Each number is 128 + 24 x the weight over its row's rms, rounded and kept within 0 to 255. Layers, rows and columns count from 0. Numbers have three digits each. The size before them is the row's rms in percent of the matrix's.

# up: layer 17 MLP up, 768x192, rms 0.265, rows 356-402, columns 0-63
# down: layer 17 MLP down (transposed), 768x192, rms 0.282, rows 356-401, columns 0-63
up356 101:139155118128172153124144163097103134097149107140114113100105107138129133135131102113180107105125153097169109114092128113137119091097111144111128088131124122112161120112123169134109121130114200
down356 106:124113157158119127101098124129118135170118110143150098109122154111142157119132131148154117131124129123118117100082126140152078114115159149154182142127103124101136131097111156147143115141113134
up357 094:166170116100168131131129161094160134152163125158102129159124106110123104117145113120127104151073087098136090105140112148153121121122140112116108179108109152137135113130123110144103134135135096
down357 091:104144078133120148112121122158106079153155142136144148128112115142085117104094124167102122136145088124133133078125147140128095153192138138093153170131123136132133113096110086135136143175113112
up358 097:147173087100146092115136132150155089160159131132089144122102072148123164132118167169129152144103157127133122131129112162111167135123188112112100158156185098134165127146105150138159135072146119
down358 090:106134123132110162077135155139146118137138131148155151163135178108158129168090110127141132063093075133174110117146129096083129113154124093130123155161101146120076116118113124124151123162129096
up359 100:132142181156106122132140152151128141126116152106120148136154085151122131090117066139152163117131135109153093139140132129079138121115129153135135164125121150100133121088117157147139159134113132
down359 107:156148138146127123124109124124167138087143117128113126140131166081088115096104118124118107137178122149103140158152146119123127062124147162083134088119125119104104116119115148133093123139097122
up360 103:186116104099157156158136145130145128129142144150163119140136107099145062124123122100120080103096138127168140115117123130162090136127122127174114113124157131139129121134132097134099102153086138
down360 103:133120094129132109144095121137140157186172156137146136099120117132123110112122151121129126125123093152089129101124133109096118138158082125112130112127161100123097112111121112160104100113114127
up361 102:085118117147138110143118097166122152154115133110135166124170160119118118080076146095109103119078188129170134103155115159134132158108088109132108102114138140098107125131131114093120105174174126
down361 103:139111142073140131111116153116136145186135122135133127140128142135128125153117092143105128126124138151105140124129124115116092104131164089150103143107139096083106134096129154142137126151113128
up362 102:124129134125137175132121110099135112129112148127108188167142162131139131113104072118122130137116097145148144110094135165103173103128143109132097109127117095105117127158201086117127156122146112
down362 111:111181125129146160134147144138116148139127173078150140135118158115100133122076145119121142106113179108130135169124139120130127114127142127139135143118176111136120147139174156124095116120119132
up363 096:088140153136171121107137125142116103166105123144146095166096145139156131139122123094139100152090185163118134120146137169111103111138115110135131128118114135095078100130129134133121117129181108
down363 103:112111150091151136138143143139141101157166127093114124105097117149085109086170096127152129130183136101163109110133110137092122133128139129109142133165131138137116109116111104124107162138124141
up364 101:128072119146097146170162155118167122136158150126069124145156131139105147160151157128152149103171125133150133139136122128106129110094145101103085124134147129122113139129138107106098108180140165
down364 109:154117142108113113160161155105124112128085108173158172129135166128116139128118117144125102142087147126127141146123134136155147166147139108175072115071121170113138157161134112127109089105109118
up365 098:112139159083113132101157145145159125125126102141147088114163162139137151129093100179102124132097119110137148142142149120094161098135087161117137148138112131156149119110156138165104093158095104
down365 101:157123096150123178097116093143161076103134180088154141126127086102127169100083108130137150133103126139128102109127120100103166143145077124095157140137137112126134079145125107098078107134091096
up366 099:116135140102120153105138112160142142083114138086111148063121142106131121124095079089109137110111104159140117119140158066112110114130126121119160107115123150123105132142163170163100148112134076
down366 104:135146117124096114131135133144144157106105108085112109140116158107142113131155146152129166120126147142099141179116122119093154124134094163111121144133087126092148121136159099155106092142126116
up367 099:154142165111145128110124151122114123128096130075113078108154132125110133122125114160130128141110127194141119117095138139163141129144162046115124152166140135112146095114125122069131163092160137
down367 093:168137139112117142171185137118119071149161085122123141126120166146132109122111143114134113110116141115063129119120122140141189138176123175169122137092156149120132150119043120114085141100146115
up368 098:158190101136139160053111136171123156148121120136082084100112130119160114108163155098165133120119117188122100136135118089100106153118105085081118097149151141119093118097160138104105116138089153
down368 096:141115124187107127136115119118117137141157133117065133114108145135129135095116123136135094138153121116110187130159125137086113119116151126092122120178115156161119112126087150154135169119106122
up369 101:135110123134138157124181115102129084161144140115107165174181148121131139155151084094136122137122151142138125127119180131099125131140111139109091157118166095119137087137137147132167209119126147
down369 100:146098158138118161160110107167104054104118101092159106123134117103198149105158090134112107124148144130125174117122152125119114136125107136086192110105105141108123080133132132155127124123160124
up370 096:125132124085112127179132130120126111112121143100114135121176119115123128125148100113098128143127182145109145148097156155128129111148112082084130112141135132124137137142149119162128165191121113
down370 102:153155115130153149116137131156127152106133109148131099104117153111147113141131136122183093100137133167093121139135148087123108203119121137118104129130126158110113123098131128133129149134163180
up371 101:115180136135113117126154136142158168126169131128170150136113108140115115108102125109104068159135141137123137134127180101081112129132126140133149089128142125146180134137129130182147155085147082
down371 104:139108119133149132163112084138109138176083150144148137090136126148132085160114166129051104129146147137162121146110146134104118143144127103126175119127100159126137118100106057115127149128090077
up372 090:085157116127112181088108092111116128167131103097118132123145096095128088133116120138059099122110120140139156132138112120138125096118106175155118114111142176154105092140159149128138080125136103
down372 089:107098162096130127170134129125142131125154103160156118135164165107135155130191090080127100121126148107120127113135116126079132143153149114175138094157160126139139152108108113141124158148121160
up373 107:148111108151090155130163145149117119127152105127118184100136122170109121066122126148123083156129113163121132138157108096167153102134098098105148082187196138117125139088158131162117101101137135
down373 114:141055131154135099140138120161150146156123140118091131140082120138137085115108099140099111146144172084148107141124120154075167120131129133113146156132141087093130095112089122138172144135117141
up374 107:134115161107125147116136147118094137107140184097169135115127139154141114184126081116136189108144092125149125164131074143159142117116107119073126141080129155130141143135149112085107101131138101
down374 100:133099141123111113129148134157133130130131150107165126074174136138088144142090175137130136149137113122129132129126083126138145126158118124109124123112115143114141080128099114134169128097120174
up375 104:160140125090110102160124100107156168101094171158101130146165127060162118145108180123084117151079112119140166115111105152119122091149113125128163143127113171117126115134116109112103102113122122
down375 105:143089130103141176119151116154132115127116147183116117175128138110153124131122107121133135096130116126170118115182109093151112144130127182175084125115162154118120119137126145132137183133108164
up376 101:113159166172148127139091136118125133107150080146134139123115157144154118110156126113106116109115114129111160095097125124155158119105117147083121139144105091085117060097129140115136129133208118
down376 104:158139122109137092120120120116135136120113151134149081149131168143165153106103100134127122140168096160160163140152142105137116145120112114106155154148131154121122145115178130151143108130110124
up377 101:131174114140116112174099101134148149131078160153154153109140111137157122120183105167123140083110157083155103114118126111114149138135126106154075122172088144129121094140122128119114091195087122
down377 102:115126091142133148099141106154119117120148133130147150106117153135168150156138165119134128067155140134156100129121165112153125128177108120117109115142196115152162154100117157115128131120149132
up378 100:155134116098162153133097083110152118100153151148110153145139118122094141102133166106103121106136083152120116089145155087164098145134116107156106171124092126142059142134125069132129122129111094
down378 099:135122113123107140121133147124094106135128126118092126129133133137144101111080115132158158102161146178139108101112145113134115135184084113131090152181137124125144130155117130109138168168114122
up379 100:104171136117122123140049110156174098137113121117149159101113158203145155114077160147149148136098159151100140118127159110128106105110127132116116140130129137129101097107112138129135137125098112
down379 109:135101102135149197154136116158159101114154120114105122113068099146144156103149114134092117141120124132114156126105129145147169119145092086164112111133122108085139162121121147113163197094103169
up380 095:121112096123098080152177116145150129122152112124149161129172124148099124144103120162102117120135116147141166100193140108147135103071094164177109088152108078136136120126067076149134153153139165
down380 100:103133147117091140119140134127143131095123133115130143121113110145144098127133123126128112139112122124086155149090143161142136159120169164108144097155154097122112090101088144144138140068122089
up381 101:122142145121128159088128120113119144129132145130167122113117127104118150177153126125107164100128108163193104115133140146096098106119097072145171150130129141143150119061133096100151109117115086
down381 098:119101166146130133142172100104094147096129126100092124147109082163109136100103145144131119130144113119126139144118103140106115119128070122126146145098116142174127138108105103119085140118164109
up382 107:141136141117124161165126170134160094143144144142134128095130196111155096155133139120209149145124142146156116157122108125142163162126127141122072115112150109112131133137140105092122143109098114
down382 088:104140132143155132148153124101116154105122098099180092128127108147085107123144141134095115096140131157137172139120138105155137095135125116121153102132134172138139129152111127157164147137126098
up383 102:120138144134131108125120089161104133114121107134097145146095120134158137130119166177131163170106103188149098116105168109150124164118162125173121175126178133099156101117151119146126121133136142
down383 097:151120162157156081114061173140104094167105103138158099124111141126141166132113140107113160119153115137131120153138116164132097102113139115163174151094103164122113155115102117166099177134136102
up384 099:117140124146094147149137111135172136113110121137137116161156102068130133135106133111170147112104131140109160114180132094147149100125130160101107080112145137113144147162161124119136142149141147
down384 096:154112112136119145108142106154146105126107121123136105123137191161136150135141137129123108119107133125125132133136141150153127125111103077129127099144093141118114170156140082094101111123154094
up385 100:147127104069197131078139107086100124106133138122154155125132104158127145117170119091136163094133142138149137114145156085157129159135115134149119154181120108132115124144135119143081142187105065
down385 103:143107109133140126142133124121111111155127129104121106166123147132136153132098102087111136107176116164116085145107088096139129134156085145171136116151102128145146110152135109095141140104056081
up386 097:088141145113123161166124111130124191155106143171146096094092166085149140160125151107109126117082110139134142114148121127139160121167105156149130100125135134131135154149142146116134106151141171
down386 098:116135130122133121102116121165133138144168145137113151109110148149110174172127185145113069129157140119156142134077101090135105103102125141126143137159143110119099114113089085108082096148095132
up387 102:181138138106115046118086101088145155083134141118135101158127132135116118101131128116127119186115102132168123125148149120127107128121099104104127157128149135152156120150162121145149099129088107
down387 104:140099143147152110106128117116127112190151108128175111141151135162110118162132116112160212122133136141107119091130123126146158119120137106103103135163145115132118105156099111105110101130133155
up388 097:106136169171153047126145127124170090123160129093142125136112127136111081134119060128106128124141118128164130160139147139147139067139186157129110103161087153143121108119174160145148157125134170
down388 093:142178104130107114112049096155082164138111145123136125152137165136144132113128149134156123142126173152110091150119102085100147134160140141116151123096099145107149145116142132157118135132130146
up389 101:118114156113136096116143176111129177101150135134092103119163133112130116134140093110156128164164134153137096144105082147122139146116190111101123171138084099132159117127096196114067133136141124
down389 096:106183128162147119117153112126129128115151135121149114131091140123136131131132150089128137111140116117139146126113157137121138137150110168123129062158101145154110173133097137141107156133112138
up390 105:102120102087089132109060107109129107109122137095148133119122087132162092145125191104142151145107179129176099136133120147126119146103098122119111095117127140102134131113131117154134117142166119
down390 104:140112137147109136147148083109200115101146139110128148157170130100142073166170126150093142152092162087130107113131135127083124149155165140137139103095125125150142102093110115131081110136118128
up391 103:093148108152169078102116143072129166118141132145135135158061141121136124092163120156147154160100146150127126145111128149117104135111114074116134129129123172156134174115139105122162144112120147
down391 099:183096152129115146131097148117131124142094122162115073164118104106134077133145089128166108129117166086123162130117139128149131104126131134110117134131140136153184113121101123132098080135130119
up392 096:091143136093150116163163129105129131125166123098175120092145133112098121150115093130100129153132138186136099086120162104117120139161095121132132121127142139170154148097117099120164129118113065
down392 095:128119177160082109127130114114144126109101195149100126116093143107107116127123090135111142153111133146193144070120107112117119179105155129121146139103138103112162148125152128099150158125092123
up393 091:162133175182149114159109129149105132123163146144115107104127133158166110134101149153136151117160115123148156127102164201107118164108092121133139120147106119147159134131105114154155100097135135
down393 083:143138157106126128159150164121116118124169149135124151148104177122146130107107135176113121144048129096145112110058127086178111135116134119100135113135145124161130113109114110145146143087116130
up394 105:109090088107180139082119137144094094131143149151124122147106123164119172118125194152180113125110127139177165136127121147130138131168105130119151115176104140097147089125110119126151150120106122
down394 106:159124105090120125137120113121128147173122100155146138105117148124173134097126129050103128139116121116105164149082114125172090158132098092127137119126093111129116110142169115136108158129131157
up395 095:160124092158140147106141186074074140106132120132163163121113092090145100122136121117112108110142130151124136114116114105100123160124114117165104099116149160122115149151168121150123118131116154
down395 096:158098137112063133111102164100136132109115136117160152134130090148111122131147179123134126145153123129157139139140135112156149161115110158104149128136111144144124147121105137145111101131165126
up396 095:121145125167100107133149145090165140143140149126134086109161151125131131173151127112100148158128165168163112158122125190130108131114152181112093134125122117123124123122125156119118140126174158
down396 084:119109136113121146138128138150111160144090105141134094103093119085120117092138122111131106149068139090112103122145122114111101107155112139108106098089157121165138117129144157137137137114109113
up397 096:145139126167119156104154142132064183120115143137107120115134129141122160120140125124166127130153094125149121144149163119173118122140121121155121134143135074143158137107111135142096116160115075
down397 096:095154096118125128112137125107135170074116129163106139132146124124111151105130120148145143124145055132165128163122134130155120142121125175137145133138132118111175160126147108157115143140142114
up398 105:113116137133127116154095092135137120102134102145141122122133096113127102177146147118108083110161127131113159099151083143130142110083119112110084152105157123116152122119117104104095138131131119
down398 112:127134164129153134118151116131167154165145154114112109153120145099106124123165100139096117104159109130083104116123114126081186103065110100120120085127128146104135109126164122101095131098122125
up399 100:146129140155128118138130099109110147092143104135135140147127169120127112099128152074117161118136103106137130121152145112107134131095157115094092169146107123121139117174148127120135142124130143
down399 098:115149121079155095115134102103145131137111116130103132138141122154130106108146176078111099151128129110118161143192115073137095103088131117096144162057147117127114149152074140159092138122096095
up400 104:084117153156140109126180150121129126166125137141071120149136102150122150135121156121128145138178110155131104145130144159121125143107138123113124134112109152107143159095139119138113121168147164
down400 112:105112152115119123144134135158142106141122124149120142119079144132127155129158137118159136105136123093095101104131190112207131145109114148068129168161181118113136116158103172105160129119113114
up401 093:106136137146104158114120146123117132114141144169136115142132196112086088139167167101146151113099100110151107144118141125157147128094128111138151097143162111132146132127175175127156116130077088
down401 093:127162119157071138156081130122149132146101157159163138129090150133159133134102141086129145096138150132151132122140103101126170154140165180118107156118113114128115124123153158122119136131126115
up402 102:115155161130133122169134096090086185149134131144134126165094131164112129150133131144122138101138103151099153108126150106075159127136138135150144117156104089113128099177121155112081119138126147